Part of a small language model's weights.
Size: 9 layers, width 128, 3 heads of 64, MLP 512 squared ReLU, vocabulary 512, 2.2M parameters.
Architecture: RMSNorm before each block, rotary positions, no biases in attention or MLP, untied embeddings.
Each number is 128 + 24 x the weight over the matrix's rms, rounded and kept within 0 to 255. Layers, rows and columns count from 0. Numbers have three digits each.

# layer 5 MLP up, 512x128, rms 0.106, rows 97-203, columns 64-127
151113101147153122127121099110147097125140138094142132114139113110093120105102103122109123109110109119134156138100112160180097125123149163106135100158165155086146140124133121101106137141132144
128141138142124101162132158126172164118118115101101171130141171136126124157138110092131128099116135126127099139106136122131089092115155146112132097124151130119174136144121140112106149103111165
118110132131140114140131152161140137154116105116146140121119136133152091170140145139137116128097078146102100089158131125149124116127148156136140152138085093110124145118167136104162098161127149
144120124132131155178159136129148146159141132122098127152170115144131140128133168098137123120118146128126109127106117153127118142089142136148122156127103100112116140107090114138181116163088152
104118099140106111166128118183133094126107137141114123097179113117103107140105131103114083131070122136113148111132113157092133124131135162132078145172168129130145143125063128152145159129127114
133123145119095071153185132172119092098122144103120154134129151167124087128147175116069096110126103120123160146121131123141145103130127119148120059120065126133147100121150150104151100139068141
172174139087119111130130120119122169108129135116169117143140141091127111080115157119126084120135081143117137151184130148126143119075133159120122138156121128109165148160141146123161139142107151
131145127121123114161166129168149131133131127125106111148125134125113157067093135096064127118094128155121133162128148155110092145166099169169088113127107098070158111096130117141122106109086073
134148167107129141154171118172117108160126094114134121158114183080125109127091129109132097152118128085120140135104134110120156126116139117112090089132150119109110106094177104135123134107097125
148113090127120119199117139072103120095101132109141130134126138119127139086088109096128122126082100142125163145130121167115089119110164120145137156172096160104147135052176096145107169131109087
126118088112114090130154140100120125151114137115149169149118128099109123129133154090071125141135069154129116144153133150150117122139163163117120111147123114118130143112147115086126088094166147
153117123129163112139123104141151118152100100141158107150136130142086128103124122120148099139121120096115108114127106128125107136114167168137093122154095121147162137138146168083133115125137138
118119107119109127164140167139116120116098124164113148130160148073143146106119163130140142131103139059107101135093095145144110114125131103094134120153112123102128102062122118138122147147102119
087097131118135094145114118118140118158132110090135164146104108124140109092099126093094150088087089074104142138099081150116142126124101135157113097118135203109129172163162094133158125138104120
120166127093121129135161103162158125118078100091088086155107107117120131120120148139127084127066139111108096162106111151134073115119119099149093105156120177070148149100127155149060112083124116
123156133081098152130143164159125139125098133106154107155124113094102144144069172118104121087129141071090143129110155122105105127170110160158066129131105118127144112110096146163117160088147163
131119157092135097122202121133144132122101139124163101129121145122158145103098154139135107125108105099113120112164108137140115124071109151105114177150101114093132126114146123102135111098122107
161118113073103077139126162127103109149077096099129146162161144204110122125101104138120112154101161120126179154134101179112126116151120142122087130111134131111120169103169135123160138138116125
165094135104155124130156117138129124105105117138135103119124144097118126115116098115162087104105108132136135132134142100151113094123149092108131086159161157088156098176124112100130118127134100
092052089132134132126129141116128144141122104118111112160122135103123123146124157147160109103101155139112139113131107145151167144116107136142127113076127159115120181122144091075134095156135120
116093149113119119140113146155170125156135081126084162122123180127147107150107145133126123101127129097122111128157129178119144159134151116143106075165120114115132185130135091135163109152127187
105110088131144132126126121152174145141121194141171132144168111171119135144133124093124115143059102127119120161134136105100096110117141167184123174104126148094135114106157131122151145098080132
121098139113113098131119135150152178088135160110138107131137131113156159173125141129133118109127134114131147116149113125147113127121133158156078109107110117097113183122130123155188161137152105
101129141137135148160134071139146129095129098153099137161104146153133122104121171130121097101136115120099091091118104190139113105108132104132098154103151130132157167097135118159129176121155150
107131127114086068188139138165139121136131149120085111111111117137073099131074148079113106129090131152119098140159091128117137112118127139124136134109145110098117132148109115114140138111091107
147110177105155091128115094113126132097124106101140112150117099107105107098124165086097127133119089101120106135117111127153120115115167136143116103107097164130164152093125132103124147142096123
060104122087137104120134112101136113123173165102123136117135128133098153163109115128116128134089116123134088124118156166117082088081127145102158150147154201111142150124110128127090132119103165
084082086117136076132146110132156136111157087150134133183122115112105057126094158128093110120138146121131128089165108111121126080149127123155130124136094108098125155074156110100130128163132156
106155145130109157161134134117108137065058152137100124102167162171130114065122141126148127145108148136097136148119130139153123153125121139084113163111148103130137165105148125121106100117128152
121104135159101111133156125120126139129169103131140152090168143118105107176129154112124080121143117144115119127127086092131174121117149130098081157133105128126143142106154106112155143104076155
155111109140163129133110158139164121092125067091123126129143113076097055107118108066108114112122109111127139134116105179138093137173105150145155118147141140132111108109172122098141112155098112
156155107128089111121143110160122119088108114146108125161149150133142153106115187128118088131108148108096105123119120094138112156113129120115132133119099192076127141112110129101148125131136155
123093119107122125151155152110120154132114115140127151108110094164143161132131122159142139142077080145105122103124141162139164134120098179124106116177138133129149126130119151117134147118134144
081111126111102120117161128181126131081105130142106155113103131133152141144140099083122102128126124131134091183126109137145119115100130110139090152164164103096150129102129125115129156093144125
085130098150109123154142142128174139147130129152151117151197110141153147109131156135088092156108127108114117136151163180149130108127130160108102106117161133101124127078117089140145170144147130
104110077115070081118108166150163138133090117103115098120105108161111135082114143094111149145114100087130157147103148143153137067123180149113103168154123162104115157135192126111111121154106149
120134135157101133148122097092132152134171138140111143119155128106140139114120171122134103106108145079082138125108170150131121101109135083164087095202128164122163138120129119148133146092160149
144144130073121157153169118172132177104116139120109161114137144074157120140114136129133135098099149125103120114154161131124173094099146128126131112160133153098137138130144147149092087113157102
133137056145113129148117153159112146093110146129132158137117111102149135080097109134159132116080094093092112185124155151148132116079098115167134148159152126122155109154138134085161110101127101
118120114114169119126146129115110153109120101104136119124122128141106114153138141115095112118119149156131105105144165100169118132131107137086145103133169139082150133161118138081144092120104165
143085091072078124141119141138133132118120126102135135120135143113135120133091096133130142136137114132116144184120124116163160074098136176137103115126139178123110141150145143049139111125131182
092099116133045103135109126133176166128116147127157115159078109140103112166098156179114136115114132104097138095143132128183068138121139146089148162126107123142130183134126071108125118167100108
123110132119154135156128145118126097136156174121124175130125144109128151147089127120092122156157133148073079122136115136126113129148141131130124089151135115126123147090179134113124113107127146
137144108140064175168136096179130150140094160112144160148126115143111095157157144147179122123126156134125166167071145115135163134084183152137119125092091172112151149133157139130133114094128095
136080131136079084109094138133165128136132130092142134166123107127111098185096121105086121132073116101099166136087140144132114091092133123087114139133132103089130092152112094118132106140153124
076102098119143077117133185174161106119114141123102141143124159135124142119111119109141081126099091114087127119131127132135140094136118151088065136098095163140145140128154135107123066112055151
105160113145128131162115137141162166136127172108138139094149140119167107107124138129126089134132143161123161136162139112116131103133126134131120179116172126126140088106118133105136114116090170
101141102072122105142127184110131145144146128115115112091129106153109079117132111121153061102103110154140134146117148170125156143102154157134140145137118132106122135138140109116137100105107117
073109109110093124144114084140137130126127130137078133162108101129142149157124135147120128140137125143124135135148078116122132148141162131160108150152098136111117119114148123112176141120155167
123051132148102067107167100118140156065156112165138167126116132165144046144162102127107124124130118139121153150161099125168133140125130107129109076138116129131190165101143113111142140134095120
143117129093114155112142114131133151127175162117138115098146127133101161091107159149131084136049154118124122148149173116175140123102116149149127082158090133118133132142117122112124113141107112
190145146088114094151186109151181176126143099133136162114162106142116137129099114085156132106149139122086147111121142146100146142133132137128110125159146160120179145113147093141128136131137111
125081132108095171152118072167130135144108101132132127158133136128078115145129153129112111079118164154128137140152096114160110149127138153124146147106125128110126127150163125124118110138110107
111082130104140148120130141154153156100116178140104107164128159126088126125137147114122085148165105146145122129150134117172117085082137122133121118138122130118146133151118131114087129125163156
095115108130137118156114141130137093086121116156106123139122174150160142124092138139082111138096122118109109103144172156132115141134128133106098108132084088113114135134181134092111137137147141
100119167133081154137170088170130130082112093139149123169118125123106139130108119123125106098130152123097088137117121119168096134132127146107124116140160122124113099105122108139106120174149158
130178116163119129137174108148139132107122103115095133134122144091144125103096097119091138149105086118110142123133141114159110120154119113150119158161128121102145090111161143079098122097092114
079150121121126149160150167156164132131107116105095122116124110144137083106114168109136133116129105136091110117153125136104111126120102120124091095137138184144132137128121091129135128138075127
149149169117132138176148139126129135113156126144135131187119106097143139133123111140101092087098072157090120102087122122114084143075152100130100149122140097105141130112109150151128118092123104
122124120109140163158146119182180154123119136145120107189113138081131135130126139133132121136076106114136143151111156180153094090107129161166095082143125127058122092108144136121127162139125091
120085129106058128144144103141144125127164108129082106159123180155143100099107112132126123051147144109133154110125114114146142137096166177149131141118158139129144125116148130099117112141110121
127092112094117152157109135112138159081108106120143092146133135119086100114096123163114116115119128157116100202147144104106143142126141161171120090136130174114146152113125137092108097135141130
113148153048130126163156059125158129088129129166123139183134185127142077106090165120119122094143098170135135121134125196120141099122183148138121173135175123138159116105162115120128149143151129
094160140124110127128125107152163115129119100105142145148123153068156125119118150113138109133146119089137114154161118167117147129119135118110144126116130148079138104129126100123132105112117121
114088113140140107129131129131155094112140123113107152106137157158094118159102133095103120150059118149097089129096125140140152113085144123138119109156148169104122132127165119126118095130160147
123127140137130133133140099112148161112097140152141174162100115151134137094104122109136135148124110125121116101110167157146109081114192107164137128120148157113134121147128118133123120145126119
136100123129125130130097148114142138126106136133148113099117124137135083088123140079151118105116134143130088105126125172118129148085161165159096120121104157112142138133128140150123149083177150
128142105141078134157141126135152134100078156130124114125100115139083106113116099128072113133121121145101150142158174158097155110169159118140122171140143166114128104121106086129129117137125130
122140128135161143141143134113146188128080118094105148151145147163115121121117123127131112150092138124114157177122123131112122115153143099114111099139128089139120149142138158080143088133112135
139135154135123161135118166137196152113134114104092111127148146091120119120158114090109122119128102082093146138133099132156136119116108176142102097122149129150104133128165118145119121133139092
139128133097120127132122136120128133129147150133169165158133113100119132123103137097120132141094108106095092129158163144137071124107123142156127116090090197091185128114142146139102111140139088
116151110130124111137133124156136150131149124139114143106123169119111108118138151117089093127114132143120133107145123142117152136103169128156126153119090147091206139055099090121138119116153127
106092123116120102135129080134112118147157116134157147112150130142126124169133139121079114104110134146084103123086141122143155120093137127122134069070148124141133141131131142145114115152123112
119158101110130092145163141127140140114132150144128128141120124153158129078125136159094117090150131139125152125128130109156078149134158137121105132125093097143146115177150159129143130099105167
154109119169072144118126097122137155086132071147154109156121177099101102140099097111081126162116132124080095137097148154169122083100093129122118117117107122089129139151140103124108086116119081
145069138087132076139128106128178117120128144119119116140094134135111109172121125089133095110108087095121144130143158138152123144138162118133122141128098151111135146148128092090130137125063164
126107152136106080126122149114124130092128163129174121139154148119112093136136115121093088123120102117125161124133164124141150110130124156109142082140127139107157123112115134128114125105138148
140129111100073087136138094144120130127091151148145127131169172130098134078124126113123120111122100150113113138130147144157146135111116133092141092118106095132114130133138137119138118124154119
147155141083138160122156138166168126115143143088138107137140092078096121087142138151138083078126116116077059152119123147158115100133134104105118116115121141111138157117126139113121127107125088
104112146113125111127117119095181150129113077124151188140105152113119115174117157075110090094141143100114128154144138162115121124128139136131124135129138114090136112139150133095119091121124167
080153109137140171133144139125109118173119148092114145165149137102140159130139127155082103118090129110098126170120135132160126127115132173148128130167081148106165114144125137078118132114120109
126105105133124162140108133112129136104108162141129158116147136154087120137091167102081107155111105078125099096185143168103149099109152113122140175116135144055182134128116164113146146129148107
139072131064107092102153146186160194122128135084142111139115111130130071112106144135079104149055132094138103151155142134144110114131125195163129143157133175059167114104125153134099079071118180
065137124115148135132149122116173163131128119159084132144087199130081110092135121127135123082100142125102109167154127112125113163154116127133135155125122168127149111146101148113114095128122131
118110109130102142128131103131148206132152144128131158113107118151090111100110122123129118126106119103114163157123136109084160103120151121176104184127122155113153137139098145125110109119075159
156127127118120107120108154122146156143119143125106155148168117139153092162147112135134114148134067074129143119124162160116113132151152149186120123144129142120156157129097125167114133133119146
148154115063082127142182120117141135126133153120174100110170142110128108121128164102113089153105105142112165198110144083112182093157123185131124122127138175087141090136105155119167148113117100
161086118147103095115115091135145123078096142098096111070101155116131100131130133084125092109125122157117164135141141160175147112148161159148136115154127116098148143145140146139090108138135136
113115086102131113191149097129131198097127101111155135128114123129080092126123117107100116091123123135117149130154115138128116113139114118165094131161090152091168141155151121126139141129055161
124149121124122128173155157097143165110103165132153140123134096129123148082105148084131125128124127109104127147137125175147101119138133154167080156115064163083140131123162159128164142122125123
105172118148114129153143103144102150106100136148154115101146163145135156102119139086135107141063139086124135147140152136098120101136169102136115134133139162114122138132170133111115116135139107
146141129116107115136138087145141175094095162145125129140129154158141132143131124147087136129095162095122145115150098151113134118129133142112058149124098131130076092089141136127160129138130186
128118097094083142136145130154151166141123064123117122129082108116144104104133115138151142112132148110115128104075154165131117160085161131136127073167128129110135166126156127108098145108132114
138116114096127142125115121140179112153100132147145165089176115129150120089102150086125135141119144138095082139093192139141118108112136147180123115160143143115088153086141121109136140147103131
113107125108106106165154156184129154128128089103151103148137126109130082132122088129089139113117093116120156150123161158157156111101129180088139158127090111093132183113113161156077129130141150
168155085105115138138128134121118152123086113059151125190126101125129135110090178135102115128132123108116091144145092143159100091142115103160133148137097106097082115127127124159138149113121136
125147133114136143154164168145207114101140125121132146114193144128135149129131140162147124146126138102109119174142160120115113154087102183119134118125130148092138128138136090064093142129137177
112101132087130067136097105152134157103118102074124111146158145122135127112113131100130122111106122135104139153116113130126102119158117164112136141132147172107140144146145145135086132137151121
133148139119132080157111118130154175157130103107168139144175078092098107123125154119124100112089103072132164130129118115135092134128162129142139091142136121096171113127088096126125143135112140
112139122123099134151141116119170142108134097098132166138122139096106131128127110122128119110147096113120106135127115170158114135145140116155133130151132155091136104132166096120146131089110158
096111106116120154171150100158145151117098148144143109182141138115119124148169125068133084122134123160173128142141148116127126090142142092135104101098164110090136160121136117042099133087124102
134116143116127109123158111133157123159123162102134148131129093129152113137122119120085099121084078157118105167156120123117121133157132129168149154130129101085155105142142083118102117130115125
138115098094103131162193075143119130093117119146139173125117151117141125131092169115071116151109103090072116129154133104098164095142121118104130125118135113100160135097175111145159147120125088
159140143108072111114147133143144147133122143147132134156118147120143081117128169136120127112127099051116135101173100163148110089146117169119112158157138103121147109148125114163179171134136134
091154070131099112147170090126134162106125109117160152135152166105120148118103105160105125140134128101078147159184108126146149114130116089093102131148127177104121147137168119108122162107173127
175161128129131103136119172133169137137071170176124155170136097139143084132106150122144101110124105109106116111155142128095105152167131123137118138113106144129130115137142175104150107090109113
101101112092114124159133131187141136123152112110108116141119128109131110105125131124073104112151127137143120123151127121120099158136156133142096106118165126107116099150134094149088119122159132
# layer 5 MLP down (transposed), 512x128, rms 0.0955, rows 97-203, columns 64-127
172147130175142096115148139121146125139115133139142147139124160123144124134159137133130106129162125092164137110157151139110111160132085081088105098113145145136163089139111087127119134080150088
127077143119109111138144128163126124164131142125144127156144134117156127153164147123128085097168129147142138146165144128147090126161133133120070138119124134103125134117110122141156121157142129
150104152133131151130103157141101143123109122099116134111115138164154109145145129146102109133159102135130134105172137113138105105161137141124128106149132132127098119144090121145144127141112139
139155148139180138127129150103113084139151150139153150097085145138062086114125113104143117123153128144113147167171097168145169136115119137111102105138127126076143112133142122157129127109101093
128125133130103137090114124148115114110151131126131196155124104156111114111107114104175100151137157139126095143117124104152143133100134137108109150117171139090163103106115124110120124106080097
138140124160134106184134095131132145135163142140137150115129116120144106121102100109135169145163115185130089080082109114154115156170187127120153146119142165160154159199106155147131126126137160
130133163109090141164125109109160100134111130134130139134171128131114094105112136102170142120155104122134170112083116118151110115107121125098127149100091122114085182142130144151117129158144113
125059139090156092098142114121144148106130142102129144134123123164116170107164134148150107137100172113148096095151125114140174116109110150110115141113174100104147115086170126150159112125145136
123141076131142126134107082143115149107110114120119163117130094143101128104127168150089141096169119118088095139147118129100108125072151154101118132122112144108087127126126120125117084112153131
119138179120061113096145109115135094094138135110163138117147119143102123102118121143161121068151148135120094090113087190129130112109111085127158131087134106141090118135148071102155155107122123
149110136139074089110124135142114110158112130133116138104141134113139110068142156108120117138127171129158145143126178080116124114134116131135149129163113111132115098127177121122194089131156131
143127105091161152115077118067131152094144152152134138120155165109128112169114134088112105126063115105151102133110139087143088124137093089156122136125089151123157129150124163133136132123143127
118131144118143159110130118152136144133124105105115104166139158142142101151143132142075142170150144088151096105139130130090114158132139142119155151150136131128129112132146126193137124120133122
141126133141132106181109086125127132136138098143148148140156105131105102102103119138163145088097101176137162130132132169107070150135088084102104157100143104166107126141136100124144122161137104
158140105168135158157106102124128086119159150114151156125154170136147143121118110127127118118152131135126114145155143128097116137137097127129104112071155143163107129145151146118134175158114137
134145126124110129118098152148140110136082156157135130158113102109121139130127127104108111082140118141141142109119130134117109091109109111093108155162120145132140159134144070155093142101148098
115145122162125113152138146156131123140130157092123116123150106149158101119137110112171180143168156118083120159102156143105141105128145152125198086080124114122107083162127140106094068079146148
116149152156139120136134147082108113141137107151156147095132128108143124168152114157103113128113125201136138114129146073092134156143094080092113118165119131117120083126159134142142114136171151
101129147166057086115145120106159123105111142132084097130115160165141145135144139135096127090099105145143166123116141138119110116142121124118115120187096097150103125140111107090125150118097070
136126098114104140135114140114113139157156136141103131142138100139147116141153100144139094151172153108123182160165105117153136136121124156137152135180146163162133118118134085159151174154115144
130134078139130165129167115120138134156164135155127096114103129143176131132112114100090155135122165146108156152133164103143147099123087107112135138150121112140094085129115091123109134166129138
144121108129130111129101130111152130108126131116138110092097080139075139131100128106126112192097097106144133106135159142125119147123137129093109127138106114161136103085113119124098154124141130
149087150134102154135108142086091114134142116141158111111123120115105132119117122141147142150134100129128088112118131056147154152129137115093182149148149133101089141101133118137131142132153127
096159134110117147145094170105121142099127144132110130142146098156112182093126119163100132166100123142131091109172111088145147148173116134163164138111152092114095112094130095098135075130137151
102108094111112108128097125109162133142117135131119114100112177149096119114119129127180109129100140142125135133197174141060125097090145131172085162103117115120105155109105154127091093139127104
109164179129138147076173150140119113137130162102139142183113128119158130140128120092160155113116133095115179122155142090094140117117129111142128176140170091154139147134125107129148117145144141
107134121125143147130073075068156119089148118138134130107129134129105097050121095117135124108151092132139095093116135156137138104131183107108155127106123163109112112113116092170091134095122145
098125103139179098127149122151133098133159139113134130137129075124081129151132063110105132155107141160171117082152154121107115147146138154109158135095128118143102129098097135163099103116126162
124109163128115146102121159167162104116111092114118115105089143116127093115111096129073107166100096142138133137112147105122126139160100096115169143108130152119102108103117081108162081096083078
133130085119148135104124130098137117146128131116132097135088147145093138146104136108117139131125107133108130082126131109157147104128151112100148137138113153168160114146135154185139117129148149
127129132116144133086161141110137174167157128122106149122123124119093159123134142138117150154149108135140154089130197173124107139090155137150135118118118101122088115153143086123143126128146114
146168127124098166097131127129173125097144116120115098087119150175107143172138117145122123119144156148145123124138115116110142131126156150168160114064148126124147092111090124128136142111118072
106135123130162158130116131118145097109142144123140123134140118111163095128157120080142086119147113134090136149178131109113104103123123108132107133113147099146166113106122131151111150159097126
174058075141138149120167095149121132091109148159095090133125132125101167119101124126172134141155133177117102149125093100183114115131098104126121147127136135130115111159071133113140194127165137
120133136101082139113152170147135162144139141121127153138086160165170157154067109155139130171112108146071177159137129146095134113135128129138172099085135107138129161101138158131156148105107098
150137147102081161103141153102143123107152122129112125113141153138116140087131176095131157119129134125161087144135124117157125177140188093122159130165127130102143114106133108160136160152136103
158164160138115153122164133119134112129132112145113125172094129118086119122167136097111175118175152125116132142124134155098131137115132093091114130138114137101110118135125132095081126145120148
102143168113127118147157099081159149119122134130107082096120107099117141131119145087140144121135145167083102125109147098147135111186128182092163140124110086134134097124136175079145149124136127
187119087128141067132132133130140131094146135098117143132119080141087105117120124153189093120155123144138115099115121145131160137129165143150154142124161117157089144140151097109140115144130116
106105142089111115117156110102150143115135166106104122058154118130158136127137128113145143131103154137133119166145124142128083116136126126171105160128121139117084140115102173132105129154114140
115125164136143124143144137161133130130157136154141148161105159116090137077128122143174085129110150127118152163135126123111141179127115096135100121150148102063149146125123085133111123155123139
134120129109123172111140136124139104124120149068137136146157123072161120176105128146105152109094090080160129112090132173113109121109098108056125121104128103096090101118111156169148143172141121
092162158149169140107122154106160119109120112169121141146133105123093086080121107147124139128100127155104131152073154140112146174119107156127111164102122148153119135142144137082144171085131141
099165101059129091125133146124150088146069163124111113122129156157127123154071102137156135142113109118162110121139160149117173130150191095122115150137169118109105122139123152199199164116132127
102146137152111104124109106157136136127114102106149110168148101143090124123119139131146104131138170137121104174132137120147121134143099127100110120154123149139093108105095123140139138141130146
175131104089105101103110111119143146137089161113117128144106150074127121112140123083111156141126149087137133128139136167097068189133128134133116113138142153144145096152112103156149131116128152
123149152092108107126123102119163094142120098136117153092141102156169141126160094119209138146116134102145083142080152123161144156127111136103105128101175108129170162100135127114128132151082111
097116108164095149103109136109124142155148126150097131097162112119135107149145129134145091150125169119120154125104117145098132085119123126117118144121137139123089088124125123145138128112130128
099144117062119144100095137129132139121107141131117111109129126108144105137136156098136147135095111111144152118141117159140121089121108080107096150137135155113094131168146109155095108155164156
177105085132109117158125165120113124129148099148122139142136096131097150137115096091104101142162134118158096119096094122108127103151142146122116136167157148094131169120081177115081152058126136
122147137168134135153115106155115109126119144133145108162155147114082103107142082083128096113133141141152158142150131125114155130144103135171125125116151127106151123170144144130150167117115113
155121155148124150138151110107108101169175110124116128128144138163095137161126150102169117118089103117108138109120137160075152129082110119095116144128148108123112102175088133111157108164111139
127137134098140113135156146152098128153123170124127145097118115129161106119168122151131098113103174138147121177127130138159117116138156116129133126145125121143117138130163086111160165157128171
118113107190090134150134140146152137157162141180145128158126120076163129190171115096111123147138143134154136183143129148141114096127126054147149148169101139163152104109136114118115115095098129
130148142108123155127122150115089122173165122135157122125158149139130162125094118127126104106123077163121146154148170113140098122087118162145145126161128101138109131174181127123132145149110123
135148144108133131127127134120120116117105139088119094157152146152114147115130076124189120158154127166135099147108113124159144123148101115092136147114120101094153129131191116116100144145141125
135106110093148081128109117102144138104146169140127149158150116125127139142131122120149083156131127124088135103149137086132128124131120126138115123099113097152118126141130139116131108126085127
125138127077140140155121130111143123093110115102127145123098121170152133153144155132194111160147141175135111120142143124121089153153142137126122103131100122136064140151156137127140163126125173
153127142126160137145107108118146102112124115145157146136145143142126157117144166101095132130139143146127122154156078101108157112117129130104164107128102100122130139147129123077110127146159109
110159127124121144153106139116137109109129146150105153134116078147158119161111133126130126102188176127158085098140111123099109124126112110126141134108133137190125116140118114130093155122128111
151154099174124122140101129185105134151083155165134120120148134129116123156166125133103117082134100154096100100176095126132143122121137114178182142133127093148050168131091108140088150145112134
138117113112172159141076087109124113118070128158151128108161136159099138134149110174127155134166168151133071101099103111127117097093133134124164112111096111127136128158180147107135099107150108
125133078155106135122109118131136110145154137142069142115139108132090119130141135167075113133121111137090110113134111108115148158164105133173124123116139135136138132133110144068158134199129164
103140169145141163121126117117145136139107117135159146140114148150128116119147128147139137131125141149146102125168119139126116120103152101116167126112142145138125105133131142132124118116112119
096115069105089140137143131147120093151109118130158153106115121142146154175122143110165119145075097138137110122132122139142157126118100092121118131132160088160082137143145157104126144151132113
094115139109120142094172094144112096144135154143110132111096135129127104133103140127147134138140161122125162126156143126149132138103115113129151137122098116123115155158139102099171128134106118
104108125173136151146159119107105126122108135107118140139110127123156112153148141159153170115110111132121123102149114149105113094102125126137128143114168121149131134141101130176116104080158113
122121137109099120101126108118140117143150116103126121110122139132149117146123166111141163118130145115163121121117118132148128112130130119113124108150105135096086144151131109144135138128103136
180157122186140114113100142114208146123121164118148162144164143129137150114159097148132159151175177098106105144147114115108104137113144095118135160127159128115125113160125119128101133117086138
142106139120129138123151119117128131188116130143120166141115153183151104108148176103138122127169169146202122134159120110138137158100095135130150161121138103128109119146110136127139132174101130
179143134111131117109100143109148085125130178135149175153144116118112158097117114162136169126104141122108079116113154104119153152138149157141153157119168143084106124133151108169159116173091109
146152141138109107134149120126081148133123127131117118146119131155130181082137125143086105142148141169204149126119119099128149109125117165126171118112119125123131132085154070102167145165121132
118128139147129109146166127147094152161131125121113152091104051110110117169152176106080121127125148127124110102140130135128155145170108135098167155155134116153146088118147164091143105137144113
129135136138095131121138130123101164174130106147124061113059120104142128143103150102129113111145142117099157157112133130108129106107083147133148116120125134132142089107116114113165143112134123
105129157134124128121143109118107110153123135099154141096147110102060146117154154114173115125185127092141098140103151162153100129112086116132128149115128087155165135095137082132114143138148127
141165147129097142131133129125109136157105157126132085125115167095116145096132121142114125134126091142157110112130155132172104161136137123150092100089136107140101145138162113158144166167100136
153137173167102093119145116129137146105129123147108134106143130125138131125182089125112095118176108139177148106095143131126127139144132149127099126126189147134104112153115153112142136133141129
096128127149109159179165145087151142161107140156107167174130144150114101104136156094132094107120115212131163138156165152124132147122151134154130133133139157139118133090186126125115136079126163
138103113124099150126142120115135126172138173162150117114105086112133152118130116100121149132078187115139136135101091133107142127138143124131139153116133169191120149123148133109127137153175119
104108157157161144108110134111129107135131122090156157124144110142125078119126128132124137099106130135132123128145134144103173119182135115157126154132181137142087097122157124166161119125146100
079137138115155136104118088127157113109131141116152106132106111096150134057201113121124115115136133111115119104145150086103136119154120131151125173110103145140089154175105146154178103119168155
137161151109078143127108097088087134132118137160130158120154100139174104133149142109130146126219135110146108135171124136154126126130151132175142172134111102157153135122131181107067158075119142
145137156144122120029131134124146137104148136119138082138106115137110102102108129104106145113105160144156072150146120140117120134132148129114151138123132141107113108125129143122106119147121148
117122141153122104132178104149122109105147121141135119124128112125112135097093102117181187124087118127093130156099122129164139153160110095108163106090083128097138105109135158136129124106131131
114185135153122150112124126106136164137141156106074183123149106109134043141144105118150135155121145133120181127135125123080118181165125154162089131057121140131111108115124122116097196140116123
108107166177134125093147127157116177142142129129138118108140123138106109143124095130120140159190156114135121151118084147142104144135142136089140106144142106153108146095104118074099132154129140
094140143128126217162147129085105082126133114138160088106173129099125177086197088091149149149135112093131096137091102125161129117113132137161171086116115101118129152158160154140109124131118116
088135136153094181158126169130094122147139136166103153141175130127170180093107140124149168115115120098117124113139135142159102118097093115117147153123093140140104107131125146169126149103155111
131114058148143108132167114124131161109149136135139126100147107160107116127115115158136124144093109134163136141151140149157129117159110150148114134119113188130140129194122125118179148155150114
119127125121131131139137197140092128152149116140153100160146098154130170118158139143182155163148116141194091113132148111145166120121117112134100111127079146126133142117140086102119124083163139
133103119097136159130124143119126127148126120139099165123063120094172136105104143140156117112113135131158125132121166142127119133123138138086126159116118132098141108142117124099069105130099189
124180111164136175137138146095174113085126156121085128133104115147153195121118068108164127151152152171130133117138140103118106150149112131170110151117135094128126133155116140104124107148128138
103133122145167127115130134145098112130093113153132137124175179115092122125122110130112088131137147123153142124151134122163133148172141117094135154102158135133103127126136113152126124106154087
096138126146108149156087131124115103132127100107113130126126155106145167114127102153180148137177116137133117137132118161119164130140127119106137102121117113119178101161154135129134169124147102
166103150142136146076128138123105144129100147122099150112129106135112081129128183154119080159181134111141170114153125099133150144174147170115136126111137137142139137154145121077155090117132111
107092145102140076155118152121134129141106137115134085117098096150144185133122136092109146137136167125112137158119117164150123114126078173110124127114093125147157095157146143121165156107118088
120131124118155138088166150079103105131118136136153088127148164138152179052142076154188167081090147107147106125165219107138129148164108164132134114107136116123126135125151111113122099121120166
117129129124142112117097097153151141151119116142132114154187151135144147134139124132123115176148143112102090135114104136149096116192125130103124147122148145137154090142119104145101124117158157
112127120147112122135124127133096113139141126124173105133130123148162137140142083117153116148134140126181149168118141087163129137107152149111105137103097132179100158132106096135161165178108177
118150142153147128121123142122147153130152137100126132124137121138107139127174121126107168106127116124160122136127112124133126169160119134131143125133121138130129135122110125134154144121127124
050146141117096132148120125151138141143123092160120117126092120099154139158125141140112188138100141171094061121122095118105136139113106171133140115176152084088084139157134083143101174131115146
135120126136103130140114137166118147156140174120150114164136133130147149109111095146097168148143151122179129130145142113087091157125120122173186135117105133186119145175127134130173134111132142
109104118127149126117137171122143161159115147140181128094133123149129166164146122143158107128120069135098163179170131132143145117133108105147128127074135136151173082153120140066160080131137127
125118173141159136109142169144133114120118151133125128154124152125141118141134120123072118104126145114177121147146129103165144122162115104120134155146139144106145118128168148158121108114170113
157136103155141128135103150164117117062166153105168092164139123108133117126105111164114118114141126114172149107109124112099124121143084124159167127110140140170106096166088172147148161119146086
154114162115158104112131111114149150131142187139143116115176125134091129094112126116130125174108120158165127115118119112119124135116135121140120110138143128133116118112138076186105114134085106
102148186102149100183125135093123161124129123167096176114096154082102159150145160157091129114126140148158124103129145122119169135109172168140127108126170129112117094167083133103108165140119150